From a checkpoint of a small transformer trained on Wikipedia.
Size: 17 layers, width 256, 8 heads of 32, MLP 1024 GELU, vocabulary 8192.
Training: a variant of SOAP for these matrices, 610M tokens, 2327 steps.
Each number is 50 + 15 x the weight over its row's rms, rounded and kept within 0 to 99. Layers, rows and columns count from 0. The size before them is the row's rms in percent of the matrix's.

# o: layer 8 attention output (transposed), 256x256, rms 0.106, rows 22-31, columns 0-127
# v: layer 8 attention value, 256x256, rms 0.124, rows 23-31, columns 0-127
# q: layer 8 attention query, 256x256, rms 0.135, rows 32-49, columns 0-127
# k: layer 8 attention key, 256x256, rms 0.142, rows 32-48, columns 0-127
o22 106:39 62 49 61 57 66 25 49 19 57 46 68 15 57 65 68 46 49 18 52 62 48 49 38 50 77 43 57 54 52 50 58 71 46 34 58 89 59 79 27 47 55 28 54 40 13 64 54 33 41 34 52 42 37 39 50 40 73 35 84 66 19 27 69 63 56 69 60 49 66 51 46 46 52 44 04 38 28 86 78 46 59 26 57 45 50 62 34 69 31 53 63 37 69 69 38 55 52 44 30 67 50 28 48 52 44 36 43 40 73 50 45 42 55 07 49 56 51 66 56 55 46 69 47 36 57 56 60
v23 123:40 71 71 32 19 67 72 66 51 52 71 48 39 54 60 58 43 37 67 64 39 63 85 63 23 55 56 70 23 54 49 52 39 40 53 46 35 40 55 71 54 88 47 25 37 42 44 59 48 61 49 59 25 22 71 51 48 59 46 34 67 36 37 40 54 47 74 51 81 52 44 50 44 46 38 73 40 43 24 67 60 35 53 63 43 36 31 30 45 61 43 50 49 54 56 55 29 58 33 40 26 51 55 48 49 14 50 43 52 49 43 35 45 87 30 50 52 50 69 65 68 66 53 35 48 65 62 83
o23 117:35 27 62 73 79 38 59 71 20 55 37 77 42 54 67 42 57 48 31 71 54 34 51 29 59 74 57 60 96 76 46 60 25 39 53 87 37 75 38 43 29 33 60 69 41 64 75 66 64 69 56 51 85 53 43 32 68 63 66 65 44 69 69 48 44 66 72 65 48 54 43 46 50 41 34 51 49 64 61 57 73 27 59 51 45 51 50 56 42 24 72 41 25 23 47 60 53 28 86 32 51 66 68 58 41 69 56 86 25 52 72 45 38 25 49 49 30 53 24 38 49 36 41 46 82 44 38 42
v24 115:68 41 31 32 67 40 56 51 54 53 45 43 45 56 64 47 49 46 30 40 31 22 43 54 56 40 34 48 72 64 45 30 37 38 59 43 72 60 57 48 59 44 45 50 47 42 53 31 31 60 57 04 91 61 68 44 75 45 53 21 29 29 37 39 73 26 70 15 34 32 41 49 82 75 65 39 16 58 59 40 60 53 57 72 75 50 41 41 49 59 70 25 54 57 52 45 42 56 34 32 38 41 76 65 67 54 38 49 28 40 65 58 62 57 58 63 35 62 54 45 27 43 55 40 57 42 50 58
o24 109:23 44 52 46 68 39 53 48 31 48 61 38 41 27 65 60 65 39 51 43 64 45 43 28 53 53 30 32 30 41 42 70 52 62 40 80 56 30 81 54 42 37 30 41 75 64 79 61 63 48 67 33 63 54 38 63 52 48 50 64 40 54 40 55 58 60 33 44 37 78 50 48 53 66 55 91 72 54 42 41 28 40 70 48 31 54 66 63 57 48 63 41 49 46 65 42 38 59 55 66 57 76 46 48 65 37 71 32 49 18 46 58 19 54 51 49 52 56 52 67 67 56 68 37 62 29 71 43
v25 126:33 64 49 34 35 26 42 40 61 65 49 56 56 46 56 34 35 47 48 67 78 52 75 53 61 41 34 46 44 51 65 40 64 39 47 50 86 47 32 60 67 35 36 27 30 14 48 34 61 51 78 45 65 54 21 66 22 78 45 42 62 36 50 40 37 46 50 51 64 76 71 48 65 37 70 61 41 45 56 35 47 57 45 32 15 40 82 26 40 64 48 22 31 45 31 59 36 51 53 54 25 43 73 66 50 35 43 70 62 38 22 47 37 36 44 79 60 54 60 85 27 52 42 27 51 72 65 67
o25 113:41 13 21 21 81 40 52 60 48 52 52 66 67 42 33 23 46 58 59 58 67 49 32 64 67 46 51 45 58 44 52 68 50 75 49 16 51 66 53 30 73 62 52 44 62 44 69 49 39 37 62 34 59 62 71 43 41 47 66 43 16 46 51 33 72 45 43 21 34 44 50 57 54 56 62 46 53 39 43 30 72 59 54 56 51 60 64 75 51 62 31 27 51 60 23 73 49 64 79 31 63 48 55 69 59 58 46 20 42 58 50 33 55 90 34 67 49 47 54 44 39 49 70 73 45 53 45 59
v26 112:50 32 53 27 50 36 53 66 69 44 62 59 98 46 53 55 30 34 59 24 56 28 63 55 33 45 48 63 42 58 67 46 43 54 43 44 25 37 22 42 43 49 70 34 59 89 52 59 60 24 74 63 66 45 74 50 76 74 56 39 41 41 50 53 58 70 62 49 27 30 62 64 50 22 28 28 20 50 30 42 18 28 36 31 40 30 34 51 63 44 31 25 37 42 64 43 25 29 64 61 68 48 57 71 24 65 27 65 47 62 19 50 46 65 45 49 29 33 41 27 65 62 59 53 41 37 40 44
o26 106:43 37 72 50 46 67 43 63 56 20 53 51 53 48 37 55 41 56 67 47 67 54 70 46 36 41 69 47 62 58 55 63 83 44 57 22 54 79 35 39 69 50 36 59 58 42 69 26 75 60 52 53 69 20 51 63 56 70 42 67 73 54 60 55 47 31 50 34 47 40 62 61 65 50 37 33 72 39 03 58 58 34 67 52 54 43 55 71 53 20 59 42 38 54 61 54 76 62 69 31 35 48 25 59 70 17 64 60 28 60 72 44 83 44 64 86 60 48 44 52 34 49 62 59 44 60 63 42
v27 110:56 48 71 66 39 71 52 45 35 54 49 49 21 73 61 20 60 60 53 66 64 37 50 55 55 27 45 68 47 56 48 52 58 60 53 44 54 29 50 25 21 69 55 51 59 55 60 58 35 59 53 57 42 11 26 37 66 45 41 49 43 45 42 37 33 53 50 55 32 55 30 56 44 63 55 73 58 38 45 49 87 41 28 48 59 81 62 26 88 56 58 39 68 46 40 57 61 41 43 50 51 34 32 39 30 42 23 70 39 37 48 74 46 50 84 80 30 35 56 61 56 72 71 62 47 77 27 44
o27 116:39 64 44 47 60 54 55 81 45 50 66 48 82 39 33 40 45 50 41 55 45 65 56 28 48 71 79 52 51 53 45 47 49 43 56 82 55 64 40 56 42 62 50 63 39 49 61 41 60 69 29 42 48 29 54 45 47 74 77 42 59 49 73 75 80 60 44 38 46 55 41 41 47 29 49 59 66 41 35 57 36 39 53 63 38 32 47 71 53 16 28 26 49 47 35 79 36 62 43 46 59 40 60 28 73 58 56 73 57 51 43 61 79 44 27 78 35 49 50 72 52 58 41 39 46 67 53 58
v28 113:67 48 41 53 50 47 29 31 38 69 61 44 34 66 45 51 58 53 58 20 63 39 49 16 56 54 56 55 48 62 49 72 62 42 69 47 58 25 36 32 59 45 75 65 67 43 79 57 33 44 65 41 45 53 49 53 54 35 50 31 25 63 41 41 50 49 68 40 45 29 81 47 58 06 26 64 36 51 61 58 40 84 57 67 14 22 46 78 75 76 40 43 54 73 69 48 59 40 67 76 46 74 28 42 51 70 30 28 45 25 51 46 59 33 46 47 51 57 53 50 71 69 41 80 17 58 66 57
o28 105:37 72 61 70 48 63 43 75 55 48 52 67 34 24 63 45 54 59 41 62 52 31 45 66 31 33 67 32 45 57 60 56 40 30 48 31 54 51 52 10 55 32 54 24 52 27 47 39 38 61 47 67 28 24 44 47 40 29 53 39 60 52 52 66 84 59 23 40 54 02 53 61 57 57 49 52 55 39 38 62 46 43 81 58 64 67 38 57 67 38 45 75 64 50 55 66 37 43 62 53 44 39 59 32 43 50 28 49 47 42 73 76 34 42 40 47 38 31 39 29 43 60 51 59 68 47 46 55
v29 110:61 39 59 36 43 43 77 54 34 32 65 43 54 46 45 32 41 46 46 28 38 62 61 43 55 37 60 51 65 43 33 63 23 63 47 44 33 51 41 23 68 91 51 52 34 52 73 26 67 25 39 38 23 39 69 31 57 48 59 84 46 46 42 45 47 31 46 39 50 32 35 72 66 61 38 26 44 56 59 64 33 53 49 40 47 50 35 11 55 47 63 54 69 52 47 61 50 26 87 64 54 39 52 57 46 68 79 75 34 52 36 51 60 35 37 42 30 47 60 36 49 44 63 38 56 58 47 69
o29 109:57 36 42 72 31 48 67 41 64 28 37 32 50 61 64 69 49 75 36 69 26 36 69 66 58 45 53 63 32 50 51 61 77 38 20 33 37 48 71 58 39 27 47 58 59 75 59 38 55 60 59 51 51 52 53 44 47 77 41 39 49 36 33 22 54 83 21 46 44 54 22 62 59 50 50 38 36 60 44 52 58 60 50 26 49 57 57 68 49 24 44 26 37 40 55 54 69 44 14 59 76 52 72 47 68 57 64 57 42 38 47 67 57 36 68 64 31 35 27 45 46 26 57 61 85 51 28 67
v30 111:65 48 53 60 64 36 53 74 73 48 40 65 25 50 63 66 49 29 41 52 48 64 78 40 58 53 35 37 52 48 43 77 54 56 42 57 54 46 55 56 30 62 30 39 68 64 49 53 33 46 47 57 32 34 22 45 65 42 70 52 54 65 54 30 37 35 50 52 35 46 56 59 26 63 63 58 32 35 63 17 66 45 43 62 31 59 51 40 59 60 64 55 65 50 30 49 39 22 00 34 57 50 44 47 44 69 38 50 58 33 40 48 45 36 54 70 51 58 42 37 48 35 65 50 43 53 58 33
o30 113:43 48 34 52 79 40 65 59 70 37 52 77 83 30 89 47 58 50 45 47 78 37 38 39 14 55 35 41 78 70 55 27 80 30 23 44 27 53 52 40 47 37 31 47 43 43 55 49 59 33 05 58 51 40 43 39 54 54 63 44 48 66 54 62 46 48 59 41 39 29 35 33 57 66 28 51 54 35 46 44 44 43 39 59 69 46 57 64 52 45 36 57 43 72 35 69 68 41 41 63 71 68 40 47 46 48 38 63 27 37 51 41 40 33 51 61 23 68 55 66 75 43 62 33 54 41 57 66
v31 110:54 58 44 73 55 34 38 45 61 73 58 46 37 59 43 38 33 38 27 34 65 40 37 38 40 69 67 51 42 89 38 51 48 32 54 53 79 47 73 35 44 53 46 80 45 60 30 50 62 61 50 42 53 27 27 58 79 76 45 41 57 77 51 54 82 37 33 74 44 53 55 63 48 54 45 60 62 47 43 35 81 45 37 60 35 51 31 42 56 75 35 45 37 46 46 46 75 46 75 43 61 64 55 84 43 82 16 59 40 47 51 68 45 43 61 34 45 55 51 57 42 51 50 35 35 59 46 66
o31 108:24 69 31 47 21 24 52 79 50 39 46 44 22 34 39 73 48 46 43 60 56 43 67 49 62 46 34 16 64 57 66 46 40 49 69 40 73 50 18 71 41 35 46 43 18 55 40 59 59 78 22 44 40 69 46 75 44 35 64 26 37 54 53 68 47 52 69 29 35 32 50 55 56 34 41 37 37 49 52 35 73 57 51 30 53 43 71 67 47 46 29 61 74 60 48 35 89 47 48 88 54 43 49 50 78 20 74 72 31 39 51 64 52 73 39 65 80 28 60 27 31 62 14 46 56 59 42 43
q32 070:69 49 43 54 54 62 70 49 33 35 59 41 64 30 72 52 33 63 48 73 65 50 48 53 56 41 45 41 66 56 62 51 33 63 53 53 45 13 56 60 40 50 63 43 56 67 34 36 36 39 58 48 56 48 48 53 86 48 80 60 38 68 58 34 37 55 55 37 53 36 63 53 46 29 07 53 56 38 30 47 48 56 54 85 59 49 65 79 46 68 38 64 11 66 30 28 51 48 56 49 42 41 57 34 60 61 37 54 54 62 49 57 49 73 22 73 25 17 39 44 49 40 45 71 69 42 43 48
k32 055:33 46 49 35 55 61 36 49 83 38 67 57 64 30 67 35 75 61 77 34 52 60 75 76 44 51 66 63 38 53 46 56 44 66 67 44 82 46 59 22 40 64 41 50 67 60 35 43 39 51 28 42 50 47 46 31 30 70 24 54 46 40 49 41 45 31 42 37 52 48 54 56 40 22 65 60 57 58 38 43 43 67 37 53 66 42 54 52 36 80 70 32 68 30 67 48 76 37 45 61 58 70 52 59 32 58 31 51 53 42 26 47 49 63 36 71 43 49 66 93 58 49 26 46 36 47 48 72
q33 086:32 63 55 52 79 56 61 15 36 22 40 60 41 50 54 55 39 39 61 51 61 31 29 56 71 45 54 26 54 42 49 55 51 45 61 45 65 48 47 57 15 52 48 35 64 43 59 71 18 21 42 42 73 29 62 44 47 26 55 56 53 60 52 35 47 48 72 56 21 35 46 46 50 53 46 38 58 71 45 51 58 28 46 80 29 41 25 63 71 62 66 58 65 45 83 32 46 54 14 79 47 31 66 50 45 50 58 40 48 59 08 87 38 64 38 79 65 61 50 65 37 41 55 53 37 47 47 55
k33 095:89 61 42 73 32 24 44 57 47 31 61 75 55 47 42 40 61 54 50 47 30 57 48 45 65 51 46 81 45 51 49 50 36 75 69 46 23 58 53 28 83 22 53 36 26 56 38 48 70 51 67 58 57 55 42 73 49 29 51 48 52 62 46 37 52 50 40 34 64 80 59 40 66 44 53 64 49 42 71 61 44 43 49 35 75 45 53 45 54 58 33 25 28 38 40 82 52 41 64 30 22 44 42 59 62 70 49 55 60 47 58 41 36 82 57 58 22 55 42 30 59 46 43 45 54 53 46 44
q34 091:34 24 49 56 40 58 62 73 50 68 65 25 30 62 42 38 63 42 42 61 53 64 56 38 32 26 55 33 37 19 48 48 45 42 55 68 26 15 79 54 68 55 43 69 42 56 66 12 61 46 47 58 56 19 49 27 61 68 45 52 53 19 41 76 41 65 54 41 74 50 64 50 45 67 51 57 41 37 61 61 41 52 44 49 48 62 53 64 67 40 46 64 24 41 42 51 43 35 62 79 61 74 62 47 45 49 53 37 58 09 70 42 24 68 52 53 40 26 68 57 25 31 77 52 65 45 85 49
k34 109:75 64 36 55 64 37 72 52 35 25 71 56 37 21 44 37 38 57 55 62 30 62 71 39 49 58 43 55 60 49 60 63 39 80 52 31 34 53 59 41 78 46 50 37 41 54 65 44 69 53 47 33 46 30 49 71 40 50 72 46 43 46 43 52 49 54 42 38 72 49 58 52 52 20 66 44 49 44 73 50 60 53 51 38 49 50 89 28 67 51 31 54 47 50 39 60 62 17 95 43 40 40 17 65 59 86 68 48 39 35 68 27 13 61 62 46 12 43 43 38 41 42 51 44 49 28 70 38
q35 097:42 73 43 69 40 55 56 31 40 67 44 42 26 35 61 48 53 30 26 65 74 45 42 50 57 70 52 62 45 52 61 27 39 15 61 57 57 56 65 65 25 62 55 70 65 32 53 46 47 64 48 60 34 39 46 36 63 51 31 72 23 18 47 25 53 44 84 55 32 23 73 63 50 63 55 58 66 50 46 52 58 41 59 62 57 39 44 62 52 37 25 16 08 50 59 42 46 45 49 46 42 92 64 48 55 40 54 63 75 29 43 74 66 29 28 67 31 47 69 55 48 25 39 54 71 54 73 49
k35 095:44 46 60 35 96 56 48 30 44 65 66 40 54 01 33 70 42 41 56 45 21 45 52 36 57 95 23 58 56 56 57 61 45 65 56 55 59 44 58 50 58 29 44 39 65 45 54 79 52 69 38 53 50 53 57 46 61 58 73 62 27 23 28 51 68 60 00 49 31 41 36 46 69 40 61 45 40 49 53 74 61 49 69 31 56 26 71 71 49 46 58 38 40 33 38 46 67 51 63 40 65 48 36 61 55 41 70 57 46 68 55 74 52 50 55 31 46 48 44 39 39 51 65 57 30 50 22 38
q36 076:64 42 29 72 60 37 65 49 47 62 41 70 28 60 83 54 46 50 59 29 53 46 37 56 59 48 61 57 37 85 34 49 44 83 82 48 44 54 23 60 70 39 36 65 51 54 54 74 50 63 44 61 45 63 48 84 69 64 49 53 60 51 45 37 68 59 48 29 43 44 24 66 52 72 60 36 19 58 46 56 73 53 64 35 49 39 51 37 28 53 39 38 38 31 60 69 68 71 36 49 26 22 56 40 66 50 61 63 22 53 58 53 42 59 52 46 40 62 29 66 39 64 48 74 47 58 48 61
k36 061:44 73 73 37 45 51 37 71 48 28 44 51 36 40 73 63 55 50 45 37 57 40 58 58 46 51 41 59 50 56 72 54 52 09 45 45 76 75 43 23 44 43 39 36 57 32 37 53 42 20 52 68 76 48 65 48 13 69 45 48 82 52 39 56 39 71 45 47 54 44 47 26 30 34 64 72 56 78 46 75 73 63 36 52 63 40 39 44 48 65 74 51 59 60 48 53 72 17 34 52 65 79 43 48 32 31 31 39 42 58 70 66 53 56 54 74 70 41 31 57 55 74 31 51 61 32 28 40
q37 126:59 18 46 38 41 76 52 68 55 64 47 52 23 65 46 55 37 50 11 49 40 68 66 64 52 57 48 40 40 28 42 45 53 55 28 68 25 43 56 44 62 66 37 52 70 79 39 52 61 58 60 58 55 57 30 41 48 58 48 48 52 11 46 39 43 55 26 45 53 57 33 53 88 33 33 38 52 36 34 67 42 84 48 10 34 45 72 45 83 35 39 39 48 52 63 59 56 49 77 60 55 56 22 56 62 41 46 53 87 51 65 27 46 73 53 60 37 36 63 60 58 59 33 56 50 60 54 59
k37 094:79 48 62 49 66 38 48 70 45 46 66 61 20 43 21 29 41 36 47 77 33 60 43 45 50 53 63 34 49 71 32 42 55 82 57 64 30 71 35 33 66 44 40 18 42 53 61 52 51 53 69 65 79 57 60 90 59 52 64 34 39 50 58 42 34 62 53 52 43 68 38 24 78 47 65 45 62 29 59 73 84 35 48 23 46 51 70 36 55 51 54 48 60 31 58 50 46 51 52 46 52 52 49 52 59 53 50 43 49 71 81 54 10 52 50 56 36 53 51 43 41 29 22 45 35 81 48 27
q38 097:42 34 55 45 51 56 77 74 66 68 40 50 41 72 31 21 40 46 39 67 56 55 63 33 34 49 74 32 32 37 45 46 51 25 27 88 25 44 54 56 62 42 38 64 62 55 27 57 56 55 71 59 64 50 45 30 76 73 52 52 56 17 66 58 46 54 38 39 48 44 48 52 60 50 49 43 32 64 49 44 34 56 49 21 60 53 61 43 80 29 30 57 50 45 60 44 56 45 71 66 47 65 37 55 65 46 58 44 64 43 52 42 29 65 68 73 51 41 65 66 28 36 50 44 44 58 60 59
k38 094:10 46 35 49 27 41 32 53 47 72 41 32 74 48 70 55 42 56 45 26 76 43 60 41 40 40 52 73 49 41 63 41 62 13 52 60 69 37 50 63 37 54 62 82 40 56 35 39 44 39 39 49 54 59 38 27 62 41 15 73 51 52 52 49 75 27 57 57 38 51 52 46 39 61 25 81 55 55 25 38 36 37 68 53 52 46 32 63 39 72 44 29 48 61 38 57 52 65 31 47 51 46 67 70 46 20 40 52 81 65 39 38 85 51 51 45 59 55 41 70 57 35 63 36 46 56 24 65
q39 086:45 54 31 80 30 43 64 52 83 67 46 49 49 65 33 60 29 78 53 50 57 42 27 44 66 47 59 51 50 54 45 60 40 29 58 38 62 53 43 65 44 61 32 53 24 36 60 12 49 50 40 37 55 58 49 35 43 50 22 84 42 66 56 35 40 74 54 65 54 36 62 39 37 43 39 33 85 28 63 50 80 60 34 67 49 50 66 64 29 54 57 43 43 37 38 61 54 69 38 42 81 38 45 43 63 52 28 38 54 45 44 55 49 36 36 59 49 67 70 26 68 33 30 65 64 30 61 47
k39 087:44 40 42 30 82 55 57 46 41 68 56 58 56 54 34 61 33 50 64 54 46 64 42 51 56 39 53 48 56 43 51 43 61 39 47 38 59 54 23 59 58 56 36 29 40 24 60 67 65 31 30 53 74 50 52 30 34 66 25 72 31 54 61 57 54 59 29 54 73 56 51 39 22 10 56 72 42 63 40 37 58 53 36 36 67 22 37 57 27 52 54 74 39 55 39 80 48 49 63 50 48 47 28 66 31 60 52 39 43 67 53 39 63 52 48 29 50 54 55 55 40 69 32 45 63 44 45 53
q40 094:36 18 71 50 67 69 76 60 49 50 57 51 43 45 67 59 53 31 57 52 65 29 49 13 42 55 58 40 68 13 59 57 46 37 35 75 48 23 70 61 04 43 43 56 72 42 51 56 44 42 30 61 64 44 54 18 54 60 58 54 43 35 71 64 73 42 55 63 17 36 42 30 54 47 65 50 50 47 55 48 63 43 68 78 48 53 39 63 43 46 23 58 62 26 68 55 14 51 51 64 54 58 51 30 36 62 68 64 46 40 51 41 49 64 51 86 55 54 57 53 29 29 83 43 66 51 54 59
k40 088:50 45 40 68 76 54 73 71 48 67 36 47 28 41 53 48 35 55 63 36 29 45 71 32 67 58 52 68 48 64 43 90 62 72 44 55 60 11 27 60 50 59 69 47 44 51 48 54 55 50 27 37 80 67 28 60 62 41 51 40 65 69 69 30 56 83 53 37 26 45 45 56 48 30 53 51 37 44 63 41 43 48 49 62 42 22 31 62 43 37 53 59 80 47 65 39 48 52 46 34 67 71 58 53 33 46 80 38 27 34 32 54 59 40 77 63 51 66 46 58 32 39 22 70 52 57 46 54
q41 089:43 30 40 61 48 71 40 36 61 34 57 86 30 48 68 70 86 50 70 39 45 26 45 83 26 45 43 66 59 82 62 65 28 50 42 62 24 50 20 55 52 81 57 36 62 74 23 41 50 49 42 47 14 55 55 38 53 52 37 43 28 49 47 49 62 53 44 74 37 53 36 24 57 38 14 18 64 44 48 57 72 67 61 33 43 23 52 60 65 49 53 21 51 55 57 31 45 60 56 33 53 21 38 47 43 51 50 26 76 27 72 26 46 52 76 48 59 47 48 29 49 49 58 43 44 36 51 71
k41 086:40 11 38 48 47 38 47 53 35 45 50 49 52 53 64 68 54 41 38 38 65 52 71 23 42 52 20 42 54 68 91 54 53 38 61 60 26 43 32 58 43 85 48 47 46 45 68 39 49 27 52 46 39 49 46 31 38 70 40 40 51 48 46 60 52 52 76 59 37 68 58 38 68 50 63 43 49 58 57 48 30 62 36 72 56 46 45 48 37 63 84 43 72 39 45 49 71 27 26 43 47 41 58 75 40 60 43 56 30 47 34 85 41 54 76 58 30 35 69 35 24 55 49 55 47 41 35 42
q42 088:49 78 71 49 56 59 56 61 90 40 59 45 72 61 42 62 54 47 50 33 27 62 40 55 73 69 66 52 64 31 69 38 31 53 59 54 75 50 51 44 42 66 22 22 59 44 14 55 33 64 41 57 27 45 51 65 63 04 40 53 62 52 25 34 60 65 34 57 71 24 50 36 60 48 62 43 53 54 65 48 69 56 51 22 68 62 63 75 27 59 54 35 59 62 41 46 34 47 68 50 39 61 49 39 35 75 52 21 60 50 53 47 54 42 58 17 80 67 42 35 40 61 43 36 52 56 26 45
k42 083:63 45 48 73 13 40 54 47 76 29 52 70 34 36 55 46 50 16 43 49 35 37 39 38 54 50 34 69 54 50 33 32 52 60 45 30 58 23 49 25 62 52 49 71 56 33 33 64 60 42 66 44 31 57 86 68 45 48 66 46 41 28 66 59 52 37 50 55 83 55 71 26 42 67 52 37 52 26 36 63 56 54 40 31 58 59 55 59 40 45 57 54 27 32 39 43 56 39 51 58 58 36 51 28 28 38 46 55 66 28 57 70 77 66 55 70 59 66 68 15 53 55 51 42 42 54 40 61
q43 095:66 54 55 55 32 60 44 41 41 68 48 73 44 40 36 85 83 45 33 55 51 54 57 42 34 45 63 37 51 52 42 75 62 67 69 15 31 47 46 74 36 46 30 44 45 56 41 49 56 58 35 62 46 38 28 77 62 43 58 52 64 52 29 45 44 40 59 50 41 51 37 55 59 23 51 67 46 64 70 75 35 60 63 34 62 74 37 55 58 30 47 51 22 51 37 79 64 48 37 14 21 52 58 37 73 82 60 46 61 14 56 62 45 79 58 66 61 51 84 38 48 65 61 12 42 45 47 47
k43 087:52 53 72 56 41 63 41 52 59 55 71 92 63 58 76 40 33 60 30 30 35 34 40 41 51 40 30 50 58 49 69 33 63 61 57 20 48 60 44 52 25 33 49 46 40 46 85 30 53 38 23 43 70 53 57 42 62 68 54 51 79 79 27 76 50 63 48 53 53 30 69 59 87 54 52 58 41 33 65 27 26 51 59 62 34 68 60 37 52 46 42 55 47 45 42 37 49 41 40 71 70 38 58 58 47 57 48 41 32 44 61 47 30 21 58 49 73 53 53 43 61 78 64 64 83 24 66 53
q44 091:65 68 62 44 41 75 56 29 70 65 54 14 34 59 55 49 53 60 70 38 47 58 66 87 42 49 59 86 53 24 30 51 54 82 30 32 49 39 50 63 36 50 65 64 63 44 45 47 60 68 21 49 72 50 44 34 69 13 41 24 65 46 30 55 39 62 45 71 42 29 74 45 49 55 58 44 56 52 37 38 28 51 34 36 83 64 45 26 43 50 73 37 42 52 31 32 62 63 29 39 74 51 50 52 52 62 66 46 62 38 35 47 42 53 36 50 51 42 60 55 24 50 41 69 21 55 72 49
k44 089:46 78 50 59 36 62 63 41 59 61 55 66 60 31 72 38 77 27 80 43 46 73 34 48 56 50 10 56 65 38 49 52 43 50 58 33 50 47 62 42 46 78 67 62 65 59 26 55 73 31 28 56 73 38 55 46 39 35 69 53 55 50 47 52 67 63 58 65 42 55 35 42 25 55 24 52 26 28 65 35 65 28 36 37 73 68 72 43 47 46 55 39 69 39 61 33 47 68 38 69 55 39 59 59 38 23 57 30 30 46 57 50 70 70 52 60 63 49 53 42 76 34 13 26 45 46 63 75
q45 083:66 65 58 34 50 65 64 68 36 56 38 28 52 52 57 41 25 82 20 61 31 49 37 55 46 60 42 38 33 45 72 38 48 51 36 42 36 44 72 31 55 37 47 43 55 33 30 61 72 70 45 37 35 60 35 66 46 55 30 56 38 50 60 62 34 57 35 41 58 51 25 63 86 64 38 35 44 52 51 55 33 67 11 42 51 68 63 55 59 37 54 79 33 65 52 38 74 48 66 54 52 82 23 42 36 35 31 63 72 70 25 96 29 45 36 59 50 63 46 34 42 56 29 54 45 54 39 75
k45 080:97 41 42 47 34 55 39 78 33 80 29 53 24 53 52 36 36 73 68 33 49 54 33 69 56 76 45 46 48 29 63 38 61 60 53 42 52 63 58 21 80 45 55 43 67 75 53 27 50 35 53 92 65 49 52 45 58 43 29 58 49 36 62 36 54 66 60 70 62 75 52 55 57 52 29 61 39 41 63 47 39 61 61 19 44 58 66 64 66 32 62 40 61 42 52 65 59 38 71 54 33 45 44 52 45 45 45 35 49 76 63 45 52 46 29 51 53 84 45 49 32 77 34 56 71 53 40 54
q46 089:41 33 17 47 12 51 65 55 46 53 60 65 57 51 54 35 58 39 50 72 39 67 59 72 50 64 50 58 26 62 40 49 46 35 86 37 37 34 37 25 57 77 57 50 41 68 22 45 40 47 65 49 77 35 55 52 56 68 63 48 83 52 35 30 48 49 48 46 37 35 47 78 54 60 60 72 18 54 42 49 23 23 48 61 65 50 20 63 26 11 28 34 41 34 52 26 25 37 44 37 63 59 60 50 22 53 45 40 51 55 38 41 47 19 66 92 47 28 43 61 56 32 56 52 50 45 34 25
k46 088:33 83 35 35 39 11 52 47 49 41 19 57 37 49 63 51 57 48 52 62 48 42 54 22 08 82 55 60 75 49 75 75 76 32 40 58 31 58 34 65 27 67 51 25 30 43 28 41 48 92 61 80 60 80 30 55 42 62 31 56 64 52 48 23 36 38 54 39 11 24 38 61 61 49 42 57 31 64 40 55 36 50 40 36 48 49 51 53 55 30 24 49 78 37 62 48 92 53 63 47 68 58 48 48 57 30 62 57 74 45 40 56 46 19 51 53 57 67 71 19 48 54 28 46 53 40 50 70
q47 088:57 68 41 41 33 54 54 56 38 63 81 27 45 52 58 42 55 67 39 39 69 54 72 78 65 57 30 47 48 61 50 55 58 43 43 39 70 52 44 38 84 25 69 56 37 55 59 64 47 42 42 65 29 76 45 89 57 12 59 19 49 15 57 37 35 41 46 40 64 26 24 62 50 76 55 41 41 61 66 57 50 58 69 57 38 65 65 58 50 31 59 51 74 50 52 61 31 63 58 40 50 26 80 45 46 39 21 41 22 67 33 36 61 52 41 37 53 40 38 46 28 72 37 53 56 38 61 51
k47 089:86 35 55 87 28 41 41 24 31 46 50 49 47 48 73 78 57 42 65 27 32 70 54 56 76 31 57 25 56 39 74 59 54 42 81 18 60 37 45 41 66 68 75 49 54 50 26 35 58 47 65 44 48 48 51 83 11 64 56 45 58 59 37 18 53 40 50 62 46 43 36 59 27 64 66 27 35 61 48 38 44 45 76 56 50 35 11 54 69 40 52 43 54 47 54 46 60 68 55 45 55 51 49 52 66 37 34 55 43 49 39 54 52 47 69 42 42 49 57 43 41 84 53 51 50 61 58 83
q48 090:60 42 49 48 39 30 66 58 48 53 50 72 43 46 52 60 22 69 63 68 65 78 56 54 59 72 83 43 66 49 41 38 34 50 27 49 34 51 42 40 46 50 75 69 70 54 54 60 30 37 33 61 45 57 42 47 47 39 44 49 58 47 68 25 93 20 34 66 54 48 99 65 55 46 46 79 62 60 59 47 45 33 46 51 52 33 56 66 38 51 25 83 63 68 52 49 50 36 58 45 43 29 46 62 28 61 46 60 34 76 37 44 37 43 76 58 35 68 38 31 55 48 22 55 56 30 44 65
k48 088:73 68 59 82 54 25 79 56 46 59 46 22 42 53 65 35 28 32 40 68 59 58 62 61 65 35 66 32 38 56 54 42 56 55 53 32 33 34 47 52 75 43 28 58 57 20 62 33 75 46 41 51 39 64 50 76 49 56 51 63 19 46 40 56 74 48 40 52 76 32 73 53 48 41 35 34 37 50 57 61 54 44 72 41 67 61 37 29 21 77 56 52 32 52 73 29 61 61 70 44 47 54 33 62 42 70 48 76 43 36 60 35 36 35 50 78 57 59 58 41 46 65 41 32 38 51 47 53
q49 090:33 56 60 35 66 59 27 41 68 61 44 72 42 61 42 48 60 63 68 54 73 51 59 45 65 52 40 32 41 44 69 72 42 66 60 31 56 52 55 59 42 48 49 42 64 28 46 63 48 37 44 49 53 68 42 42 54 28 33 58 40 73 45 56 52 67 50 36 65 75 69 47 49 59 30 59 46 65 39 42 50 59 49 75 55 39 26 34 47 43 31 61 70 73 63 41 29 79 37 52 38 54 54 69 26 40 58 19 22 39 31 43 34 57 25 56 26 55 51 35 45 32 59 58 35 55 32 54